{
  "norm_eps": 1e-05,
  "rope_fraction": 0.25,
  "init": "uniform",
  "init_std_qkv": 0.0149,
  "init_std_up": 0.0149,
  "optimizer": "muon_variant",
  "lr_head": 0.00622,
  "train_tokens": 99470000,
  "steps": 6072
}
Each number is 500 + 25 x the weight over its row's rms, rounded and kept within 0 to 999. Layers, rows and columns count from 0. Numbers have three digits each. The size before them is the row's rms in percent of the matrix's.

# layer 8 attention key, 192x128, rms 0.131, rows 125-191, columns 96-127
099:476492493505485505530530526492523497514486453451522506566475516513493470469523519502524457518473
103:519499512524555434502528497498507501515459502458529439459529487510521516542475490491531516507537
107:527502507519496442516521496520466449492481494522506480520497485468536552501504495505508501496508
070:509498480514420489480488488516504509485515486504498494479525557529513497520491519497499556488511
107:494474497459503473482491513482477500497481519486478492524520439495501486474514510506515480532533
129:511497506475501461496486507507451495515470483481505513500514503522501477493492523532446472508523
092:498483504503498472459483501429507496506489463476539498498542518496501512411468522476466478490484
069:490524543494516476525554471530500545504497470465526516501499504453520529447483510463491427479546
085:529502503500533499487504497483528502485518463531470504513508539485485529483494481480510450487510
142:504473508481504476491491486507453521544479494474499516510502490494498450476491524534478471507506
093:468470470537522516522487468441500498549558472466519493519506497458516481463465510504523505526498
099:507497507490511491475479500523558512497501463460528516500493521493464494520460529498482452459494
101:504558480511482524522484518459454488466507558522467552508525470471498515484517477497520483521486
110:503519527476513506533473510503496507510521522483450519496518510468521504500491476506498499495511
107:579505510492525501511508507503513464514518478505535456493496535495502451503500567467500506518490
098:443559511512480472487529520501475474441487451499459510477496533496482438484490508514483548512504
100:540457508505505484519487517514523479497504487483484525486521492496494545466482497497548505507518
090:478537501524498527453496457505527516448501501461510536483494539498468484513507482524495478509472
094:486529476451537502539504456478475494476535491504480487488497481487471516477468433498477445499545
094:492470551499488478458460541466467509535482447531488480516517487494492496526492495496512470480507
102:518467470464492458482511520445491495494507509499497491465523480483511497481486489503527498469507
099:482508491525521473479493467459443491508479480470499509556513471490537522461525461506530497507481
099:479530474484491515508510501498500521515512487524507504528468516472508497463463463492497487467523
106:449519448492497478491499513487469477486528490481517516508518497512482507477494500541481510497491
100:528536492443537516501458520513471505532494514476487509472528470527495527489501461457526506511507
092:501472511490481560563487462492468498526515503490491513459554483556483499503494475530497487508526
097:482449491468498479490489479464523482517506525527496553517504458523497555493476495501475501470472
101:502510481514521495517438476514499466490555506536481438541481482506492456491462506485516503521527
101:532493474527519483502468505474477503501513480500564482485449533508507494542542506502493514481504
088:494478502514521501476478487492543475493533501527542496528520506496509567477527459521518503467466
097:461517506488507512469493466489463483484479471550528509551477550483519498479541511507491507510482
099:518482512509478532475492508481540513528514506500517497471502569550503460516544533507505450500520
093:501504508530469493485491483508464511511540495516550508483477473500510499468565526503513465531491
097:494502478523512515494502541498517499483518495467498517533503492502502540458483499531497465522494
096:507498478483499458523515508495477490481480531500529509516497464517534504483499519473491496504478
088:504484486487499477480508530498505544526518520479517500424487504494486498481479512493488489478522
098:475494482493521488537489466475505531474451519459462482491536502479492472495484469503490479520518
159:501482478483506511499493498486502542520437531468458514483528521480517438457467446487514495525523
098:461504531529499452515483505504509488514544502512523500490471468468482517461474474457540495488524
098:475483483510466504447520475507556531493491492516494503485534508502510508482495502523515530448493
126:511531510501493502469493496504501482421549484487501459508467474508485538519515519493514491487492
117:509468497503492493495509488475491538524473500474432496515530571464512449463469480494522512529486
099:477522515481446491500497504481482475515492475506450490512531502494534529479499492495472512503471
102:479522486464523530507489453514527478518501519511500518470504498468509540513494478551521474501520
100:502506480525542467475512507540498510516512495518551506493474530518511478539455473494511475498522
093:534517513510508532491474504557514511500524476491511518451482526525508475541486541507483493514490
104:505493510521465482500526475502530496493479496522502471479459521463564542506495517554526491482493
097:532495477486503517460419498551504497508473477510477498509509527492509501491500477490487498503532
100:483490488493499502455514405474505544521503517500521518468488509492480480487500537505510433488492
097:500487510489497533489471502535559513465500517504560487491482492444485493473515495510488519500543
096:545491523497497509514494526507481525491542525509543477574464466501491455482516495504506491482489
108:586483565495467499503510516541478494545486508499507493515507502476519505494525520460514493501491
103:420475512522517509483538496515492498457493509474490520459534478493546499441485490507534517480477
101:520513458460492461480539469548522494522487498546504476537452476511530494531545515478463529483501
098:487521477479503508489481524508492522516499529489494531502501543511486506479555491465563450497498
093:465530499491475503486496547484524437487514481480496453527546512482494519451517532501496540454510
099:458491498493497470504468523499494490481483528505490516530526520502471491535475511474512463511520
095:489487493463471532548513488497515486505501506491543487553520511502507503525502512499462498473532
103:495507502548456509487490526460491485493521525506502474467492489513521554495492490541511487508521
105:515527441508490523462485480497474544501496513499456525487452491475516507489465495491524531477522
098:505519532486494535486471500506509498523519507541537458466506495506497483498503457454485496480518
098:487506517440541520458505526508485463488459514501469523492512451503511530481539520488480472514522
102:482472507493493481496502477466481470499478522557489537489483455504542532453521517536496492527534
103:481486520470478532474528533489493503491524515516480477507480534531510491527532486453487535505492
100:504520514485546508488466455535486495493501441501460472504523511512516529510525504477486543458518
097:537480471482490519529491476498502505487484520483484523564523516474511550512463498486505510494504
099:506446481514505503477526488513530509533469492470514489534507503534492490488492459533483474535456
# layer 8 attention query, 192x128, rms 0.127, rows 126-191, columns 96-127
112:485480521470519550477497502501477454529517511492491512494497545486467512472569489471496457510477
106:517508504515531530498498490517472501521487503529502504531470503461487515526478486452481469537546
069:528499506457515522523512436516554501523513477454457502534481523515487508519524489474497453489517
093:529533501516531483537508449510520483516490500501508490494468508467513502515501506518538444510542
103:483471505495467495479525536508509487479471513480517506493486491526481496519524515480482524447498
090:495512488505492503479511480481469531516518535488492527484474525513508512482473523504533489506491
080:525477507519479497488450524515523505499499542520539531492498484501480514486505512542518531528437
098:497509526497471486480480514479494502492501518510510534490508447529520462504474486521487565512496
126:508483496487527512512463483474539456511491496493501485493497504497498488491462468507517467522507
100:525510535507488547497506498514476488498478458508542489470505503531536472477499545485518544506480
100:536465495476498483505519510498466507514490489475492474467504526499467538519528501512492488524515
101:497530480525524494519484518515476523542542547525506495514535504495507497472469462523509487491471
114:470471502473541503546494500469473527516497518491526509502502463529523513540464482520502521535494
114:494458523511505514556482464480526474523512454547507496471488507437510515523461510494525490483509
099:483490504515501525513516507497542483460523533534478509543490524532492450507470541509490501516464
107:533450511482481464521527493467554455515518507496485528497508490512483532509483488515517482495496
094:550519501491475465492508505532511490464495494493488433514525483498505491495526523501511529547474
103:466553528511484535489542519506508481519498464463485536464478499489530506466490502467530465509502
092:467511556473484502520453500469479463482498506473485509466488508510569523530503471493478475501513
109:578499538500506476531480489516525522479490541497479524525485533467508529486512491468489494500525
096:493498519520470509504470494488449507505494480484489522496498449522495473492493518518507497465486
107:489534497502493526539513471499490513449495501484498510550472464511463485500480490496541483529502
103:462513490502479479450458520498542464483497522504503492482475532544526502499491468521507470517463
104:497501510509498463544496498486540496426500509519480498536491462518492541430485463517481488461490
094:507487498482516470495468500503519468474510490490451482493444462511500528510464483477497506467473
104:492500506493475451444490507518495484491546537499495535496511453493503533483486516492563513492479
099:488530489544533522539501490508482498461492487493530456464488472511499501496519501523496508505516
102:489492536500496488529494521528453492456486503484450497481508499450506489491523486532533499507516
096:465476495504465504458502506496522536489517511513470480482503481472513498468530501472568563484459
100:495488534481489464484515522517495529470505536447516504474482525510510455505485512546475511490488
104:537471479539503435482483481481464488496490478484516510518501498501533513484507538515487512524477
095:494480526501566458524504515512488478463505502494491476522477520496548483487531526485502479540476
102:472544505455499488507510511506519551493483507489494482506527506498496519447532533513542524464484
098:544547479511499497555550489464449471526499508505499502463495497505459499477484516471510479494475
090:529544510509505479516511533503428501506509505488514523504524491508527482465482492511490528503513
094:498548495490516508482459514536475504515530514477488531479476480512543486492495476463501481480535
097:479489485488479464496522465478507533502504532506493487507504521502486549509502502551476485483461
102:528473476510465497536492484499501495500510505451574500528512567539492492546492490521501541486509
096:496488482532514479523522487500500483478500496506531460504503466484504512495512511472525453533536
083:489472487512529486496535486477487518485469501524506516500507436480490501501504526551475501535443
091:512519490475525515464494509484496495456466502494527504495495474473536486534510480519512488452521
104:519529498498528488503522486481476542521488557492526481532456462485460502518520500523470498507490
100:471507509499477475488533491536515455529521482525502497483525491482503460477511456470536502481517
106:466525501415521518504513468534459464470516491467500507468483517521495531491483504474465507460509
103:498540490481498505553518496478550506529491437525511463476471474542501517494516514531525481485469
106:482485504474464467460445499499518471514502477514498521547535494520491482509507459467538518533469
106:466492500522510455514551481483503527534526501462501474486506450482518511499512492503458483547495
102:502570517497492513439493506497454507495507493479464465525496498495518525492486518483519529498547
101:523530511482492492485541501475554506505532505503511504469500522521506508497522517466525488487491
098:506533493502506514516538507483492484558500508468520482502522563492501528547497504515485526499518
113:486552500512526554474477479460487501492512495504457506487525506537501493566467513515494499479480
111:548504496535504513480461503448523538493484474482473507502455527473532491514520492485508506550541
106:519501512488474508529546524515514487493510520497467536510490508481507559480514469489468490460493
110:469513529511477483531501502497456474405468468492529476492483473511530522513485473520493519473502
099:457493480510497481517488502505528538492491529534490502476518461532530457513490508497493468519494
103:483471514487495500472555467541514521483510485536536464506508504491476509515521446490442493497531
098:506509554485537513530494513472577505476502495488473436527526523532497495476489506505506487560500
107:497472504475528483512497515482505463527501481510490497496494532465479503493561476517516498480474
112:475521540492454532468553491452529512488479500469508495537496504478534537510510508507548514540475
106:520527507533493499518495458564501487494481517494537504524456450500540479488531490479501521542548
110:477513491538485479481504539506497505541489533484541503505489507520489523479512511477513489497430
105:495512510510479549481472514517467489499496526487490508453487487464500509489476464489533465496480
105:518497483511535484511453457496506518502484510504547483480481494477529521487478495482471528453464
103:464542472516475512497543507475492480498506503536550480507461534508522489506441535518552472532523
102:502508545512525499504514491486531508452526516484492504481458492508490493492512508507471494440505
105:518490498499487441495476500523465541476495490500472557504495495477451504499478513491514505510489
# layer 8 attention value, 192x128, rms 0.125, rows 96-191, columns 96-127
103:512486503525520513509460525502519506469469500489523538510493515528457518496501553514513501528496
092:498499551488517495518478512483461489530471482498538461519502500529468502506523509533498459509486
094:494503497525467493513480498471496498499515492523463492482472489534531470527517500500492530489538
087:508504481517481523536471485523505519560493491476503508479464514532525530497473503499556459478532
099:499496483463513466492473507474468511500507508489523502484496483497538504498460554493492521433522
096:520497486499535507514517548523539487519495490476514463471523490529500497500513481511504499517565
089:494484480511469510495519530488462490539492487502453540475547449518448530479477501504507527475512
118:497508475491486458511519518474532471502485510501533530501482566554444511539482492498480498494480
094:518498489492478501510484496540524498522476507518489473483531483493442504492512478522496470486518
092:502501502483523475475556483479518518554485492519538469494514487522533507499509504524528472563509
088:497475516513459514501575509481520503491506472504528517512522524512474505513505521482546464522534
106:532499484497509464503434494500480515500520476478528534506489492515463506509499482449500488541491
087:474495548487508484551517522477484471506493490479510486476489471510484470492476490524486531455532
098:505529496526515550475481498521449452511489507498526556518505506493486480526524523505459504530514
085:475519532513484545500522487532503498502493499483495507486487481479531520490461484462486501481491
106:490450480559497503459454497498522527526496500512526503440467474506486458488504524539490486509490
093:499480483512508535497520460496472543534510516511486491509509504509466486557492491481487469477519
084:509506473490436505496483475511501489499533501477526557532551520529497481491507474532525466468486
103:508499507490508485503519484493483515504480467535509486470503556458530515492490481507478462499506
091:511488486489490537533499489526499469581525526532514496526499445518522501492466482452522513455476
093:482497496455516465478489490494530510526487485513502504497497497460497543470544481503484479479472
086:494509539497531491498507477445557499556494481492479506515540519501476487489528542540477497565507
087:523497502516518561529477499472504512455527495504503508450525508489482509526543498517460543497523
095:503500505489449495469519475453492490535498479480506490494487511520509507540519494511561480522525
089:507519507525501477461514473553501483541478485508513489511515550480459504498468482546472487501526
092:481491465503463524515465545497501476573476492490537450481503504518479491440506526494498523521479
088:474503504503524495499473467489516530467489508491522515524497470513511487466457508524526532491506
098:495492480454493499512485464494486476514470503519508512504463515464476489488493518497461481536504
099:509481551462472499463467495516510557476489553511488506510525546493519514513522518533498502533505
097:504483471558510504478518495483521456457452520509551444504509479460477496491516481519515500481501
083:486516471516492507527451461495529498527491474492476507481549491482512496492513446513490480526546
105:516498522516499513518547472460513533508533541504500503505505430491531505474501488495471484521481
100:484490500495503462513465517465502493533503524487557508467533520499513488516509523515530487535449
107:488508491516525471482506475507477529467502498507510517488511482544502488500525491534459485487508
110:517525510480541483499436570488515469524494461479504504518484481519504491477504472497505490493532
093:488505527522450502503511505521459472504510507505472495465521475511508518484483486491516501514473
109:493511499485530525530465508481482483448504495538465466508531515519507495496516457534460535443498
117:491488494510481551511460484548517505490520490485474498534515534497481495492485505471449483482526
106:490498528519483458493547534493509493466494549501482501455480522482526524514476524490487459454484
118:460488503497497471494497498468549525521510493516533486514503468494474525495489496528524462547503
117:482515493514451504469446485491581515490528541471481487505483506522491521505523493515514513501520
107:504482452509468498506512524531531511495467473499525477498512517499487514469468511511498542524453
113:492499505466473467489554527523490496521504542535520532461475467480560499469547515504515509424513
118:486488505519491463478487512538484518501505482496458512472487445509476511553506468531521501550477
093:494507476498518516486506515510472487493500510518527467466480504532506504518510500495481528498521
122:508504494473440463545522521508512451525514484512545486503500500559527504538479496473487511501480
100:496499486470471507516471491498537500511523488499422514459516460512494501515532512494502536481461
101:488516486503510494453444538479525492466515482534555502500513538504482503553516469469477483481523
098:518485515506523513470462508475503513556521521500516446507503504526471501498522509468501507496497
096:489496489436467506507566497524478469495500507483527520510472482467519466516511512506559497506495
100:532502495512501480442525496516502527484539529499440485480515511477501496490464499495495458504497
108:478498522490466508514450501518520507484501523506516560518497541499507503505513494488479482468480
105:497485459510489466533531509488562546524482452478502549528498479470462521514493504496489507510484
121:487498481491496521497516472504507487483489503498507488515491486524536489495488518488511539496516
109:486514516531460531488527498470540482508519487493534520522502553502471513501512480487511452519474
116:492497524495509532494495502534474508493485476485531503490492535531543498505512557531525512509497
118:493484521498499463547587516488443501518479445507495521491516477479501481505482510535498494502504
098:495503501517503467472530464487470528500478473492486522474521507505488515499504546484507519481511
106:505516484548508483510447490496457433524484527510494495536503447497511502479487514504474542529465
111:494520474530508519479510472486520513515513478494494494532484467501493502490498491497480496521516
105:485485501489490499498499494504534483539469493460485516486515439515477498533499522478522451468537
111:477493483513477498485469469531437504490500514504501519532513530504455502516486478501526553517498
103:483503464504492505513560459486487490546496508482463523516502494477489511533526504479502457572529
108:508492510490510513486515497462528498478493516500483502518478482498500512467486496522522467449502
099:484488484504507476520502490479536486477477480504486478485497507500459491512511515526488450535521
086:479503539449491529489476540479476450501493481485468520503517491504511502508484478522528493531504
089:483542514478472495500557488505503479518498539487523522517510496514473457510480491522495480509501
097:475492483523500485500472518497523540479492504489524517488481525531512510505487517509529488529492
116:514444523477469510442442484483532522490554488474471474511488520498495510519528533469522475579484
084:551496496503474500481460487507480472483506511524500498520468476502511470514537500495463492439516
088:510521514507487490481474486506508472563487510513501502548484496476515505503459488484501497503472
094:529492502473536535482516508515522454493489520523519496491474545467507485511512472539460557515470
095:503475476487484469508474466487525511493496541516471463485498520525529508477525465515481481541481
089:463503516514504503464513470486452489476566520484500520470482539514500484513502482479471513506516
083:508494465513509518492493512479465513490517462494531512545505465470517515524489551479475507521510
091:494496514491520477520469497497499475498527468531476493464484495476439520507513477460470510494507
089:487522485523526509523474498483537493509503516492482471490469515494489505468493522508517465457485
089:472513507510521539510484483568487500503495496508470490490488515516522484517499520472498461541520
086:501484482553491526460508515492513467555497493508544509525483494483468507493530445499493510522492
079:493507493482465530506499475475511496516507477487476513510500428559527494482538502497532509508509
092:474473502512520477520473514507496528517513479506467523485536549481513492512487461517478478534526
091:504494507501478529527510506503491517482531519537508506518495490502506488533481475542481508504508
094:525493497518470453493441478494491498471485486482495497473503492513505500458461501469545441503501
089:481506504485471454480516492464557497502504497522498521513527515496505495521485507477481492481505
097:505495462488474482528523496512468477531503540503457511517494481477514489467510505490526473512518
082:508458490495509523493545485551478526546499538485533477462479477518478521490476516493526508467485
104:468494442488504487506541524505495521487504498512485484508494470506491500527476534481496496454506
086:538477482519500487502548499495516494463483514472488543465506521506533500514517448503522495498478
080:502486477545486522490509489493527526488520453519490471500502481494482483502509506519488505484512
084:501519492541512523483478534477458527528514516500507499503504509481456501521471504535555514474488
090:499466491449494496480485509499478534527475441504540468500466533516498485510563519538532501525518
114:477510490495454503479432484491504529433493498515464527502519525503476500461499502477523545493538
084:476484469460478486489483480486543523501487491508534529492434505497493494529475494445450504496502
099:548504473510477490522471520493515499482501516496501513530480468489538509509460494450478472495500
092:497492501497478504497450537489503503516481528483487461450487513523488501452500513538522515581490
100:482547495472486540482451501499488513466529464484473479495502544531560483528497483501511502530500
# layer 8 attention output (transposed), 192x128, rms 0.0941, rows 96-191, columns 96-127
118:514479471542452518528518491470531488492491502484502493477453532479485479500530434512454541532523
090:507515536470486507493499487521519466479489504482490476554504494483529510472492470540531471481516
102:523527470506455529486473500472508529509497508473495486487491514484470507531507507520492493480479
097:553492503504495467493506529505515481482544488510494503444491489538484534480499495504471531495525
098:510547478469508530516501507506510503553555504521515479478479507539504531508553463483538525484495
100:509506509482491541535524494475499498472531497479463513535505476523481507517488484451521497499527
095:519555474506504448491500461512504487494478499498472478481517546498468491523479487495516489513490
086:501547510493495511517551505542481533539506504486501511476541516523500476522476499499484535514525
098:477473497493480509543508439470438483466486495564496476517471519473517519502492498492494503522467
088:529494511495519480525518495542496501487536511484469495508512489497505502516508522483515486521461
096:503540507481517516515498501537472471512522448524494575515481453483465510486471536492533476473513
099:531549485496479523502520558463507486480491538499491471537512520516497486507429479548468538527522
077:484527497515490524458470509510473485499504523527514511466481479506479487525501503498487525529487
103:482531459531501539498507491523501504524452520557493488518522538477501516492484516527499502447478
098:476539512477502493504498521491518473455473517515561516508528497526501507490455501452447479481514
105:446441518513555516465504499490502537531523500464470508447500480522488506484514498489495528524504
101:499516524531533513499523494540510500497536498499527497512460525490472518465525496474497523490496
094:495481453506490521509517472460492502514460466523471542469498529476492565459504522487494508485514
097:459449513473491508537501481467549502488497500515487553533500526477553502496473419540514469536499
099:486509521489529534512513456537486485506533507501502531508548493489493529481506499466480464498453
098:459466527463488492513510454493573480466499536500525447515515488497527477541494494521509486517541
093:486474476447518492482504493540474507537463464474533493528489518489462505544513509509529549502497
090:506509501542515498536492477513482512489471520519498488504460466522516450514509462505536499492527
088:545502500484488435487499528513476473499472448508487513509512520486496500486536522525522473476476
098:519534499519468495518544508488483453510480520519506497481483506503487482491497503472517481560505
096:490458520469512509495483483452513495496505510518500493532466544499499487510492504508500499521502
088:484518501510497489475499536471498462498540473534499489477538486484511506507512536463498512503531
104:535470488522510461495528505496521473532510543510559490515486467474511506492471500473501496500462
104:505483525491513532493515502493502465550481446508572501490470492536495456527512490451496544498520
099:483462516485506474519522485509517495491467542522495491491443485503519544515510511513529462500520
095:491466480481508538472459524487498475485547496460513525544504496474473485558491515512507450520484
088:461475507538494472494534523527466496503495513512476533515483493456525498508527512487568469493503
112:484481472493483511507507489477515507504508532492497511522472481496516519543439493508492465532522
107:488490449515484500539509534522489521509508533478534488559513465494492476500506498503469532474510
123:507515507496503521499572492558513475509469485541524496486487489508519474511502507507519509477478
092:485509513499512498516493484539492529482531514477476470521515520482490519480485513518497544535510
113:505415478496462488487486491502482520504540525469519500490510505491518494457520508489511462490545
116:547493528494526487522482504468497507493467493479504484528520497485464497511499552520523501486493
103:495461512486498550505518517486520498514510504433494490516504517572523481515494443482496469524450
093:533546509538473532469477474461495518527503518507487485533494486451499500518514532515527476501497
086:515531493513517531511559488509476456527483497539507531494538507487498532486484507495515494545495
100:498508511482506510568492489516492500518442474499496521504496443520512536525531512470528516533540
110:499511499517513515434513537483555487505502474444466482494494523513478489534526455501498501496481
110:472498507480470480482479515408494509516531534512504515531508520505484511477447524494514494494465
095:476463472498514494512492499485475501512481516482490472490540520512520479476493499513499514505508
115:472497516510511529495459525488513513497444491486538506479506478514506466512470492521502531476497
097:498471546501514494509482493537463501508450489493492540517519498522495460460478468499504534464530
102:505532474492513496517528504526519562519523532512521507496503476499502515413537528488491472507476
091:501531501478505526493522470499521490465502469545517555530492516468490474487473518487502469516487
091:503470506496520525522496494487537474531470515487501500495509487519484506528562456486513517516453
100:502485474485505490486522555420493498497476512481523476496516490488543555481543504518531515535528
112:477473508494478491489511498482475489523518461527497484478472549473498472530452516495480506454516
100:493512541479471489541503504457502527460469521479518517486469463487513482554457445525472512534512
125:500469531505511514500478490514502452489458517557491527462479509485486521482527452464514512527478
106:501494477487514507473527519469520464451495494544487485492500477505550516508505487490460503549473
098:481515484499485518534486469507472451512553499507495515455509493527531404520453511494517521517491
101:555525487489499481523528490478524477494507494440482477480475507536478554480470458477489509507476
089:518479511474503511534482513450487493492518523499524494505465497537542529489460446507495495514526
102:479477515547499508466523500525512476473492481523542531527536511507550495549484530502517504537507
106:526474498488475500518460515497491504486465466504493553483478508492458524518447515481462455521498
106:523519539546524490508553470492503486501492499471488515518481522512461487487475474507499524504457
104:490468502491479494497451494472468507507503490557565492526500488475503488484484567531498536572494
099:498468512483492516443498532515498506472490483486519526476484470484449483523476445545458518513498
108:459453490519504516457522494513488505512510515510499490513563524511496478473472446492485498441509
096:493569492533513526522525478523499509520493526477498464504484462534522472484481491536524508506459
091:500524476475511478546508498508527501515486516520461501532521519484518488497496462477512451481543
097:500502478506507532539501483517483497503476503506488473492442571459509460521490485481507515561504
083:477490502506466509475509473530493526558498515501458486513518467489505508490482498499476533473492
119:498572492499538497495498533521499514501518493510500503510509478470481487467514510509496516453525
098:522497483521505491473466486488476473470504471502583527509504561470511462522517538540514518538522
090:501502486499475504496450489479490513493532516465502469513516523503527510456516569478494516512518
089:492475519525482531470508485482489479496467509487491519509483462532510495500502535495532491509498
096:487545507525473503493552513474466480529481517511495498515535473513517523476518453522514520463501
081:533521515510524487479494498504505447514450463507509511498457508522528503525511515536511489505486
092:543492473501522458468506491556507481512493495508498502502549522524498489454503534483510510481507
098:485446540495495506468517473502494501471482549470476513491472553527492547504542454521498487520499
101:481504503509446500529521477481573487497508564499456464508514503471497481468507501513492510504525
093:543493545486536474491481516488535495463513448511503453507518505526497507521502482490481500468546
091:511475497484471533523462508458537496525526485512504528492516518482518598502500514455504457489495
085:510548476510542500506484508502469507485527482473451481493517469449505496497500497498502522470459
100:519541467511495480517542517530468526504511523515494467465494490515521515461469486516507493476460
090:458483474503480476491425509497462496515519466521501501524476509501488463552520488503556508509516
091:515555500462488462489499534513453532533525498497534499510458501501490505493492508471448525530521
089:507564515475532449481507518495455520521533520509534503514460481515486504487513485500494502511482
094:499490497510510477453471518466460499469493515484466513536490545526493470445467538483496514495459
085:508550540521514481491502513484489515495476521472496461502490487510504472501519486476489499493519
104:508460537496457496467447484505501514523547507524519494497513495487519484486467531509498495512505
091:486530473474476510524524509495520469497497457472475498475500475503506530448505490464472508531465
090:495532532498513494490470494533490513505505514518479504495524492529508466483538539535501546487517
089:526437488533492447492489481467470487485501516478528526510504508476517482545487532487497453504543
097:569482492539517490514476484471523510491504482484508479460516481509495520570531550488511521506473
084:487496504469508478478474470510502486501514472478503556493487438465483500490491477509494491513465
089:525521497567466531469456509454442520470499477493560506510486522473505484480548501488502486510517
091:561477495526493496506505466455507527482528487485502488481542493535508535486495514497512539539532
092:482520494516503483521493497483474504513481528471510484523509466500491506538480509487516546485480
099:509441474475525495534464485549498493489489453497515479481515475489504498549509489508495546460485
# layer 8 MLP up, 448x128, rms 0.14, rows 0-42, columns 96-127
109:501499440517539515501485489474497484507491560513510457490512548512552505480517472473494517450467
103:516461470492511534485508477503461558464529532500509490503519476486526497494485494511490501503492
102:500535467492450460513509485523466554454521485508476516505464491486514480511500520478488560479500
100:537477426473464520496452496557492543506487498493469477462532473532483504453462521437530520488497
090:481525432501494496503518528520518492502504486499498514436490484507528517515505488475500510497475
111:509475511526520512489480495519513469538526490488471518502501474504521506501485494525479559504525
082:477491463513518503534466464498518509506495480541494463516547509500516524527550510456479509500493
086:522510492524522507493496469508499502464513531479509520546497520493500502474551514457497507466556
095:529520498486532502475497504448513519531532493469528494472489569513463497502473501494495507496498
099:488411469537504516445482522488492471489532496501530501461505477515491508490525498501506457557516
096:495490493509482520493515515491513446514521475485489497480498482510480510489508463508475483488503
097:525491510499499461466481516497500528469494506429497472494507498499502486485543498511486475441494
097:498475501488526519487497457494497488495463512514520494510505436505503469512531533516537486476494
103:557476519522506537538505532520507464497466477494477495526519503495466529486468441465481505490469
098:496551505493494474526499498438505513494455529480491493516497510531553488513470431506518453514483
111:491465445534513578525477505538496476530493539512509552460512508505524472505492498519511532464520
100:470486502540457469486521494515501511468528521499503515484492491495491502474431479503504525480507
104:482468507449482500516495517483476505475479546480506537462488507509512484479469467523511519541485
080:518495457493511486525540499487516508501491494512519516501529510504505532466516454484463464527531
099:527481462527477492506522511511533487490478537499467552506487498502494506477547481497513487523473
106:475489494468505528500507532515537488519515532492465499511526476473517481468524521474445490497510
106:500509539463521556507485465500557487499482482522497518474545518501505463503490523500521561529531
098:503506482459509485525525503501487489477541480512440447495484464497500504492468506502462502496548
103:489499496539484496509489491476498459508452482513474464479488468516508451522468492510504470510539
096:506526525482519535549526458530516504488492477465493528483508525486462502507483496486519515487517
091:499544476545468504498518489496448484507494525482522538523492493520508487505484509533505481540524
105:499498536481511450526524509481518487521510526501488488511481488520515490478482495508527473525484
107:480499478499521486496492504525474493499479496447477519520506505506517518459484503546496487470457
101:526528461489514531477480464469521483529519489504492520484522500556469515478489479521490495500492
099:499502494505495525524499537505553489477512528503482514438493493509488451509492444476532548484439
099:449507531521506490541502534464477515490505530474494482532522498529468495470559538480510450528511
092:507499495488472474528493473513501568500487482485508542481511506512540522497489499491472489456564
086:503489509522471513478508469477537503472506511473487543426507495520473497475490526531484484485517
101:542502509496482494557476510463488486445446457490450471516470506479460486456468462512504563505486
103:482524453511436511509516477472515512496490518491505464535524512487483512497495446511482474522508
093:461463502510522513491518504481487524535479498470480520442500550513524513535493481501573493527473
097:507496506508532496505525485491480455488489551439516486566519544505508516519495507488509474488443
103:511482501498526495534460466488493490490531506465520506500500497527475488531501475503535482508525
093:467495511529479491485485472493502489513536520494515490486494496451527458494474499459519526536484
097:537511514499505491503529528494499500497496510540487493524492467473508480460511496535473482506540
117:500451550530552498504484473518537496501488531518477460518514536484498531502499497484539482521483
091:508504463515492491466540521494530551470502534462492517499542502519453479444476509505511534493467
108:513476486509530492505474450465506503491470521471520465498535512500475519476496533520485475493457
# layer 8 MLP down (transposed), 448x128, rms 0.277, rows 0-42, columns 96-127
112:507490517524455501538498493496511493491517470536511506520497491542517505514484487424498456517536
091:472496522472466488489546500494493493567510475510485482489485486505483448517499479499510505540488
104:491481507445491514494520549566492514486453450542519485533519499461520520518529513483503483523463
092:509551517484466486464504510449496492477480538503508495493481560492502517526485483533550485487467
095:462536492496498433504481506492490506497494506512492494516491497503510511507492506500497490510493
115:474493486520509512492433501523520498457469494450530466503480490484501507498533517507507565472518
084:526498482488500474502491492448448495519460543508473538481513518497512487521504491460481476511503
092:513502510546493507473542469552451515548565525502481519485465455499510549525491509516505514469524
088:475468512536503511492481469480522476465467507498520512507505522480523523498522482482488473497515
102:512495499462508476518500493531434486506508500502508513469480428468511470508497504529530472531534
096:514617537528452511544464485484516482508538515517520471463507515501505522429520503528487476500522
106:483511508502516525499474528517491491480501516508497528473517520510526524482445521483501516468496
103:540516462483520540504515504523540494519522486530515480487529502496527525541470443497492494464512
097:483471497528460485508465494571518490545499512489449527513515525482473512537497517551481561490483
099:477479533550498533494517480490492498497485526486459515494515506475532510528497466469457467459513
107:494534458498477505465452478506504506487466478570517555514506496524501525479528488493493526518511
090:491490501494496513500523463531529517489533505495530498501494506467511495529556515513442509502470
095:463525523486479466515493483494496497501501486519505462513448511501435518513493509530465500495491
087:515528533504492485503506464515482549515504478530505497507470481458474506526531509459521430508492
091:486497459551499471523530542519460506508505496501482508528440547502487522485514505512493485492543
110:491488477506528510501554487525528458505496529447510495458516468488494511486536484498466493485515
100:533506518532519520524493480499510480493470566477501495526563502490488460520462504520492494499472
098:459460514506494493491506459470510539462495503466508473502454507538496476456503454509504491479505
097:493472526490537508472536520534474471518417470499525488523519510503467503509449499527532458475510
095:506531471511469507481523530504492530479504506462492484521491457474500467496525524489501510482492
096:494600517505496508471513510534484516529514520492495472514500509513502512512529494464479480504469
115:481553531504519472484549514546458505475474482495461515515452509490535508494484490483528483514490
106:479519452476469529530516513478490475524498456447542504486509492477513500516532513504498498488512
100:503532507493443565519488497512503488505487485549461523493512470517545500524539477472498527553509
113:544603523503471476524519493490505482512531469483484504499486513511493500515477518492496484517489
090:470514535472498479524494527475478470520513529476489567530501450501458527461498488524516509496552
100:497464500536531532501494446492506492491528493488526475459479516493500493496502513530504492477497
097:508480541519481505488483489501481480499492489518485526507477482472474509508514524557486532499502
093:513514496509451466496489542509506498498522531488484508483457516475471493490505486533534488498506
096:524498481500526483515506495508458506476478466514503508472466503443490516479498542522483519474500
109:502467464485500490493480478521534523535471469512500483491487500502503564523499516507532497547480
102:500553527538537512471514470506490484504504496455500493495502497547485529517494525460508509542509
109:473463469494545494510532515521461481507460480519489486472497520528476481482494477500516457493504
103:537497478518515530495491539522491489493499450507546521454479534539470490488474528435508521503504
103:494539554494523511470497517494540475508536538538523489508467476496470488494500477536491518518488
106:490468538524507484499457487501508483504459518539467459530488531498531509528476473483546546503498
112:492559516495487498492498501503502520502495497528484509457454520511499505500519502499488494513488
103:503483467502492519494460505480520491529497516512527493473550497548493504476530503473436501495449